From a checkpoint of a small transformer trained on Wikipedia: no biases in attention or MLP.
Each number is 128 + 32 x the weight over its row's rms, rounded and kept within 0 to 255. Layers, rows and columns count from 0. Numbers have three digits each. The size before them is the row's rms in percent of the matrix's.

# layer 3 MLP gate, 1216x448, rms 0.193, rows 795-828, columns 320-383
103:092150117126109135109127090061144131104106132121060106074130099144140126165085094102112174081085123136101078154101141102119093145165093070136075172137133097090101116132079083112144151173134099
101:116051142152178154147119111097065170125111184084086157128108115111148164133151082119150170149071195133110097098148129123108104090103150097149163118119175182108161110103113105127105107091181169
100:189154181126124082116075153100126162136092134112131128151150140101129100079142110206143126146162108143144137130101090106099093106109124104179114193096113114065159155145194164093188134167116056
100:154107157112159132131103134141118092131127120152108134132142151082047111088164096128140103098140099166146075142127135123147089115132159055128085072165167178157112133141164166136145097092128107
103:158158054073141170189138136123092106128138162117110097152130118113149119127123168143126140085144107069174142072104102123101155070143093134117119174105141073172157113151080155134134173100138134
104:113083123053046117168137108120108143146108139179151122133139151142111096131126134130159126103113175168095156122094197141058071089128152073103154113099130097198106087129106139146098136107118087
105:196183110117139158148155164122110094119197154153148144091121129146124130162145120107155127109092153155104155132104149169117181104138136081175115127123107086177109190114103089167075198048110110
092:109110142108102144140156102081103076176186148080140086100053211131089130132074120150212127080112105094137137148140057145122128141091156152120097171129145069095124090119173142107075081152077177
103:132110160149117159154110096130121114086162117146092128095092108215169192078090113107086159145135180137118148169163116067150147138144166109090138155140122148049126099115138105150198138142154138
101:077141115143203143179118166196112120126120116119131174161138150179131111161139135111124145162121128074125069167162157107079085135195145089147106162153143190166152159151154139157152111105088144
102:100135121192171178121134114153129143136110182127119124055132108145105086106116115132143172062158133097131129127244124173118183129111055119130132116140083182116121129153123168172113102161083098
101:146125123124186168148127168137102194140120150100136117090140130137038171190142162153128125135146158091130104153111161052096155129148070162135102109154110129150099167151095086099156113208186130
102:119146135183115086105163151137114095106133065133087130193117081104174137103148163083107185146200132129150120104132171130149102073116165102118041191078132134103114167088096122145126148138118176
103:130138167146125185179089146145066140136115110067204117116132061114108143160140095126086167102137078175076080162085154152144141112090156123098094131167148148176147104140083161160097149108136118
102:153190087143166142154143161079120145198073081132139100117195127059132082129123088125127098132100121096078076122137172131101136102119118095094152149128159135125144169129174162159091139108115177
099:069085109120082113184171068099140127088063068216134140124118126112124145094167083117100128058076163099120138139129118080147180121130088093120075118098184150147126140129100077109143168115149153
100:123140094181142102143072174105086095125127174133077128119038136172206174109131143134127133180121069151114120072117138127211103123117104098149172106081099114076163098129095179117115149126142126
095:108158057178122091056140189103138167124138190125143055163137167122148110160127130111174149138171148113107138186132163141084119138146115097143127146170162128085115155115120156184122082083162102
100:137119144155109149104169155105117199090204129103101131137123149148098132091124077137169124079091109148068087122211129138156156165059132166115148102137126157098150154110152085120119110172105150
092:125105130094057107174104139075135145135153134168105115093112099172132172137085137173148212133144109158163163213161101129149101126142131123117062147155165153155152161131129178132159083076108109
101:127153110122141138082163181125083145205121156163143114059106079133111049102141126092191126082184157132150153107053049147072132089144140117114103186142119102158162116136106169154201146155053085
107:157140181115082085132131107094105111121071157234059124106142190145131125164129130155097120134091118141155126078113174180168141136114114155090185079125107132144145210135167131122174123089155152
100:140136165145174071117104065130090149202164093156156057171135107178054160079120091141190124107160154126120084142083193115139153142101091168120148140105101075107132122106141128120160149143125134
105:152163117073119127158157130086131116161123101108088169166120200114097130087157062119103175142072159148063167116085164127095119108150141131131178101136126165117142144129117141117134189091081127
099:143153076110133153108122100115094138134085138185117154104129222162085099174147107135130117067153137020160133092138170113082129168185108117093077081157122133117151158139037144151139103135068162
102:117165100152080124114140150117143111136075122127148173152158162097047115133247149142130142119126118136095113097178141166161120185156156145115117179068207078140187074104142185129123155151129158
100:188094143107138174165102214114149130102108146096139148118127123139135149141130168129138175168121114127140067140122177162148116119167170110138089130101109115181094134142091137127131156074122124
103:156151158141160165186115159113080111105106146160134064119094164076147113064135146124129120139203113121154154120098091150100132180058083147076104175050169136174171202150137075083148110090113071
099:105111115101190185135113102181132167102126119090169160132190131090138185137208144144173120138062113161130109074114122101152142113085115076153107180089131138092068089106070150118103105094064160
099:146090077098110088099142138102124123188126164069076154064125113070120097177190099162102144069213163048076115157118030058119134153181160114109112133129153119140131152146071099108103105116103178
104:091142148125144167108132120154109092117126160190154121115111153139110140193157157184120133110151159113101119138129101116123132135110124170019135121122111092115094054129128128125186150147104093
104:125072125143128081106130091134167137146127199133126154169180163150114209097150128064124114089141068156073100106091127157155131199108147140159137091123104141139132170116182095123123082107135186
101:145189146201091128137092131113160088164143148110188119156123078126128078191130100122135155126096145096121072118113098107134139124127114074159105113093084110085184185123129149132106077140145120
102:143182127137131120137131104127117110139089071113177147169179140132090150110080179125174082129137080106128050117113143081143148140184119109187087121154201146167152192120132114105143115065116114
# layer 3 MLP up, 1216x448, rms 0.199, rows 795-827, columns 320-383
102:114130176101117100094120138098121157121137118156102114129116159089155176135134153168152095080144098099104131149172111117146110112155132102125092160108222097102101131123217098168134124059094145
102:150108092114216170091094069093087132135159133147076174147134112152153163130110093121161129201078132121117118115152178155129093087098157072159113156095155129099114124120122139132065117071090118
097:143100098179124080099178135091118086178134127159171139136114111100084109127129106166114119122175164098167179151102089119131166117157101121111118145122154090133107126145143049176073115157088072
100:109146110126127125116117148128171106150137151126132141085149216123132138104150142173141121105184174126093118102120085110104128152120144142146101117092128114119122155075123097122146127084204106
101:120104144060112116075188142107169141144089148143131103080125048133097140181143129225137142120170123074109079123119153173092130114162099125122094100106131141136120164135118134146114150129115167
102:176192089162159138128112171094123123173138139085122162137163115051098126137125109118146108196148175185165144180114161139182104121112175090152134143145075080117149157154117117123197164145145136
099:118150120194153165115049143133131123115133113134134119116094166106147121071130125110106122122087088160108085140142098152123130142095058136087136148104126135184166108108119145144119136135185109
095:145214115099157074147173141125115130102083243117078135113162167146170099092126175103142150091195113131166103152136152074068105126111132096121143135091100084082166147116116149179157093095167189
101:121091123156168079111117092124134102112153122110143119121192131115140135108146147158130131166082150104091149187077151151104086156158132133185099187065188107115106140074133061149146106174062117
094:112113122133112107176132134105138101108186112149113149095071122104159078093139107098130164108147049089152122154138133126160115145177124044118161107045091143145143110104133180073083095089118144
108:114089110128123100165160109104110148048174091110143152171115100140170106120157120177162133123121107169143104104162134174113056121162136123145155132145109145113097161100111139138167154130110160
097:154105084130189147151132122127161150107130143145186157121133168146112050133157150095088142139149102124124151151176120124146174133158088121084109111097129083111097145123152156107171169123054127
099:115142099135178139092160138074192112129155169104126139134079212170120149162101128138081089152096092141146127130208141082169166081153142183113120147106109143160142068157108127113081158150132075
101:110108110120140124131070160174181183150125170121102114164124129105135133145154187140109134107129172069208129112152077080133082132076149099080120148153157129164108155111118142133107113116107126
103:128203135118179115053135130093107208151144121112127102113116120162168116166104084098131174174095111156132065176164110093078106163198107104124111134163077089133165087130137128127101144110134133
096:133167140136177185190107144134097103119113182160113121125154119120079107113084128173138121143069112106066119109135147122097083093136092134082160192129120110142138131108104134146091090161134065
099:136130163154187155159095076164114119116111120121107105094129193133132159116137134081140120097164096126081157113095091120158103120081144128113129156086111141101078159150083151175153088123164144
099:151150145080138119112111147172147116154101088054126142147067113117089132134100151091064091124111051131129090126095092167095173120127181147136092080096113141181201135112138082118121086127132176
098:108142075184081134108153196176131155083153147190097107169064144169130137103148153105112099141101119067085113167160162115113121135129138109099101099192192128138119121123128096144049166179121111
094:135145091126066141125118162108160136154149122168162114109136100141132233172143190113105090138125131134134158155145151114208149125125144134125093184120178108128074119127132131095213130138187083
100:179138039116150131130105123148146144131124183145130091138129126126118057128120114094138110091171128083125168104146090144193122063115115149092173166191101132088165090139111125121111116171087141
102:134102096080093117126089105091190168106114116129126075091157170068138160159115131129116136094166073104052120109080137138107128126131173084162149112118168111067158142102141179118179083160109131
097:099150170170077165172085126177148125165172179170151127134138172153151078139131149118147133132083098132100135202187164176115088114177150089102098111123191165160137065103134136075051102079154119
101:141117099069128129106093146141111112157152115101096124101097146145094080098120118104069114137103141151123113184093149141068181097136127099123106134173118127121109122120138098175160141072129160
097:157159073094134112127128173122082123123114136098171139100125108113155080152095111116120164124122124128146114109188183145102175145160132100129076101169090139123087114134051159131100108076122147
103:127104165151141155109100099133114082110104139128111153130156148147171119111105168136129093112185116178094134138133194114153096192148117169148130178020168105182136074116109071102146112126136132
092:129163102104127163166115146177130108128158115101117111131133129149114153143078166111163139172113162136138119132162174137139158117105155149201063114104095098191151113107059198100155137114145103
106:136131129127149140166116127072104140156116080103167106133088143104148156102113124128161178170115036168168082108146086143129101134172142106102107126113162140112150176110060141068108137096121100
099:207165112143127102149118137147179160135116053118126129145119146137194114092147140099115104086111077109097144143100126082119087137134112087064160134165090129158135101118156084141156106114089113
096:148134120116118100119147098126076143159176170122104126105157144080160112126127156177124104058141123124060122166170136109109102112154127141149100123113126183141118160151130126120149143162102109
099:133149143119164163136072111054178087121114145104128134122136097161114115113116183140131153128125094123115087117083160114183152155138201089096202130104122097104150173158098099170225066142135165
101:148107092086080125105072143167116148119119128113112083114101138133106087086068136143110109148079072139116101052159119091119093073132154190101137124129127161135171142097110137077160144119097107
101:133129097121162084132111171142173161103146115150109131138115099160060098133142061171133161137129125075108134106131093077141105176124167101094085151168101129085120093102165138172156160139142167
# layer 3 MLP down (transposed), 1216x448, rms 0.109, rows 795-827, columns 320-383
103:111113082165131115152084150153144148091087130147132121151123154132124169077188180139135165125142100155224110111161148143174143149097107126151149066162161129113113134051093111173114083147059164
099:106112139125096151110099102089112173183133106075139106079088150105131092130147143146121103125105140139132140122121108095168068142149116044143122107144117134068112147000146161095098127137064105
098:159134144096151122132119159112126127241105091128175135158150144122155101109097153128070160111169170166103152124139115165118109154116133110128127107132140124198114127088102095143127142151103069
104:155157114146109132129165125171110164166136127189037128085143096137104164112104102153209111132116109145187115101154148131114151141087105072090145110136156137095189130217173180137125107106116099
104:101168142154078081134174100189126093192165161098140147178098100134105143165099138182107122122125086138129132020112130144106167172087145133226131210157132167115100147034092152081105151088160110
103:162096186191065114142137149181068129148125139130131140183211136085099069111108170108077086092179138064136082118123118112143181123145083098087101151115180072144164100143101176133133159127140092
102:158082157138098142099189156123166126099098101148122116147110132108163130117165097103115090112136145107059121106123157105147182090100091074096131135142107139135193163194118156086142121122129130
097:152127127159134124119113127122084123107083167123149133123150158090076131101147160121169055152211159145137050163157125099105145096101169102148134170126120154084194143132119247141173118165148168
101:163096143172120169164048102138141133114120163040136144128132149101130143125110153142076083112144158169187100165140123124068118127108160120124167101097108094121123102070102178120182129093132098
096:090125170097134112119165093143119092074108126087103128155083149187183109128091081151081067145121186063118083165167101145136101135119105125128194080142189093125145127168156169089094131066059174
104:113214112154109128158130149106163062114132149178085169146036169091118110088121128169126100161097120124130168099133118108098077151094159105097122030113146118069130156019175148148083103131125059
098:181102124159143143100141130147137100123152108174078145091137090144104184133102129097169096092154138128070177119081126140086119109137116117128154170125175132132091153119140099161129123120177155
104:112140084136134120100064121096089110130069162164165129208089087140128158153082148141128109133128173134115146134131102130180058082176142083096139171087126144174114144115141110133110126105155124
102:138127071140048188159133096119163086178145103091104143079129102157101143167138154148065150155122124165105155124081138173144177105133098188098100105097174115173165160181090118111140126099132169
106:142173159144133131162160178097116124147143099085186156132123154142141176144128139164123098136078132120119149088126127101114153162098180067143199070133171159142152140107168123111119129164094116
100:117104105164156148164100122110119125113115099145169159145154153088135152144099098136095158145090155088146078147125067170098117081063128120036129164142134166160173191051106129142216163164149102
099:129110143107092128138128083131143179107155129088117095131173057113110130140161086148085120197161070104157138110165089103129148070116172055144101134162133077119133161081070156133178066037191119
098:157175133167171090155104112060143103147146102109087096123101109112097126144122106102182134207085150112107098102044117101140111128124077144138141084057081129156180191200171142161136106205087106
095:170160114124172116099166144172122155104070120089065121149121141205145121161091134159123124147106146120071115100097132102111162155197109152126143144132143161151188140071056089093165102138167107
095:131087081146108101102177129180111144199111125133106138113135142173180129165188114101085117107086145106107174121116134123094153123178173159125101223137128118199155131142168096135146128146156171
101:165123131144146154116112093115104090111128114103140130164111183160203153111140153128187185105096131132091159183148103125147176164119157107172074107103172142127101079067156146156081118025072165
102:082152169154103081108127147151076163126102207109106145179088169071162136209087139160118108095173149174109155121112122129050091090108129154120209090128133118127172123132120114091186079130152120
100:104124144179047086160108138125082131184097140057125117085141177137139086158140128144146112130098113144125161145107119105147106093146119100081087104168069128107137116218147169096079129085164117
099:170136108129171150151107155143091145140097116158082100125148146134112112116102144056118141054161150154058088236186099130078077070178103069133111110123123147149180117111145147146144115172128090
097:120074128154081105085109136132091159131108130153137128153116152100122125075142087109116127158145051139071042150134114101140119122125109100138068111144088133098122139040150054021162044166136107
102:162175131099125138160138086079100069112093121154206117128147112137187157100151111147074114162113105151064167117176128087139099116079137175137151130113112156184136125075179057135073106098118127
096:121131136149121116129094088102143092161105102111148107104190127098155139098215176118134091109099155129159112100147109167152131114176071199160189186144144143167181114060112113106109130096150093
102:121128134137107135176104126125118150123121158154137112157114092129143140189177051177142142191145140125205084129087131109148146115165130179103104129081140113086087108128155161110137113127193160
100:116151102125188112116199115038110165113151109116168084167206077093109081141165130068115145130121123100124151148099181163161098113092139079113097153124105094106132098211128094149079162160117074
096:094103097163218110141091124093142129186072143117140131123130085157117117113133175137145114106113188134094154050146102124167135099171148150118142176129085159156099162129119109125137118148104196
100:172127157127090122144118193153114169167095126180134107164097168178157180153172142195129063098120158121072109126098130095074144075146130170118083158151084136113098091110153155174157130117100112
103:081107109165147082145105093143177151092048105119130128113095120136131108159100162134101125074212055168121105130147190154154108124116173172168113129085178148110105169135089110096119129097157125
099:091090174126140129108102190165108140135144168085095171044131124103129178115117144122148134133136163160146131169188132140093144122135153132070148165192136127071164060178113143118126163136138134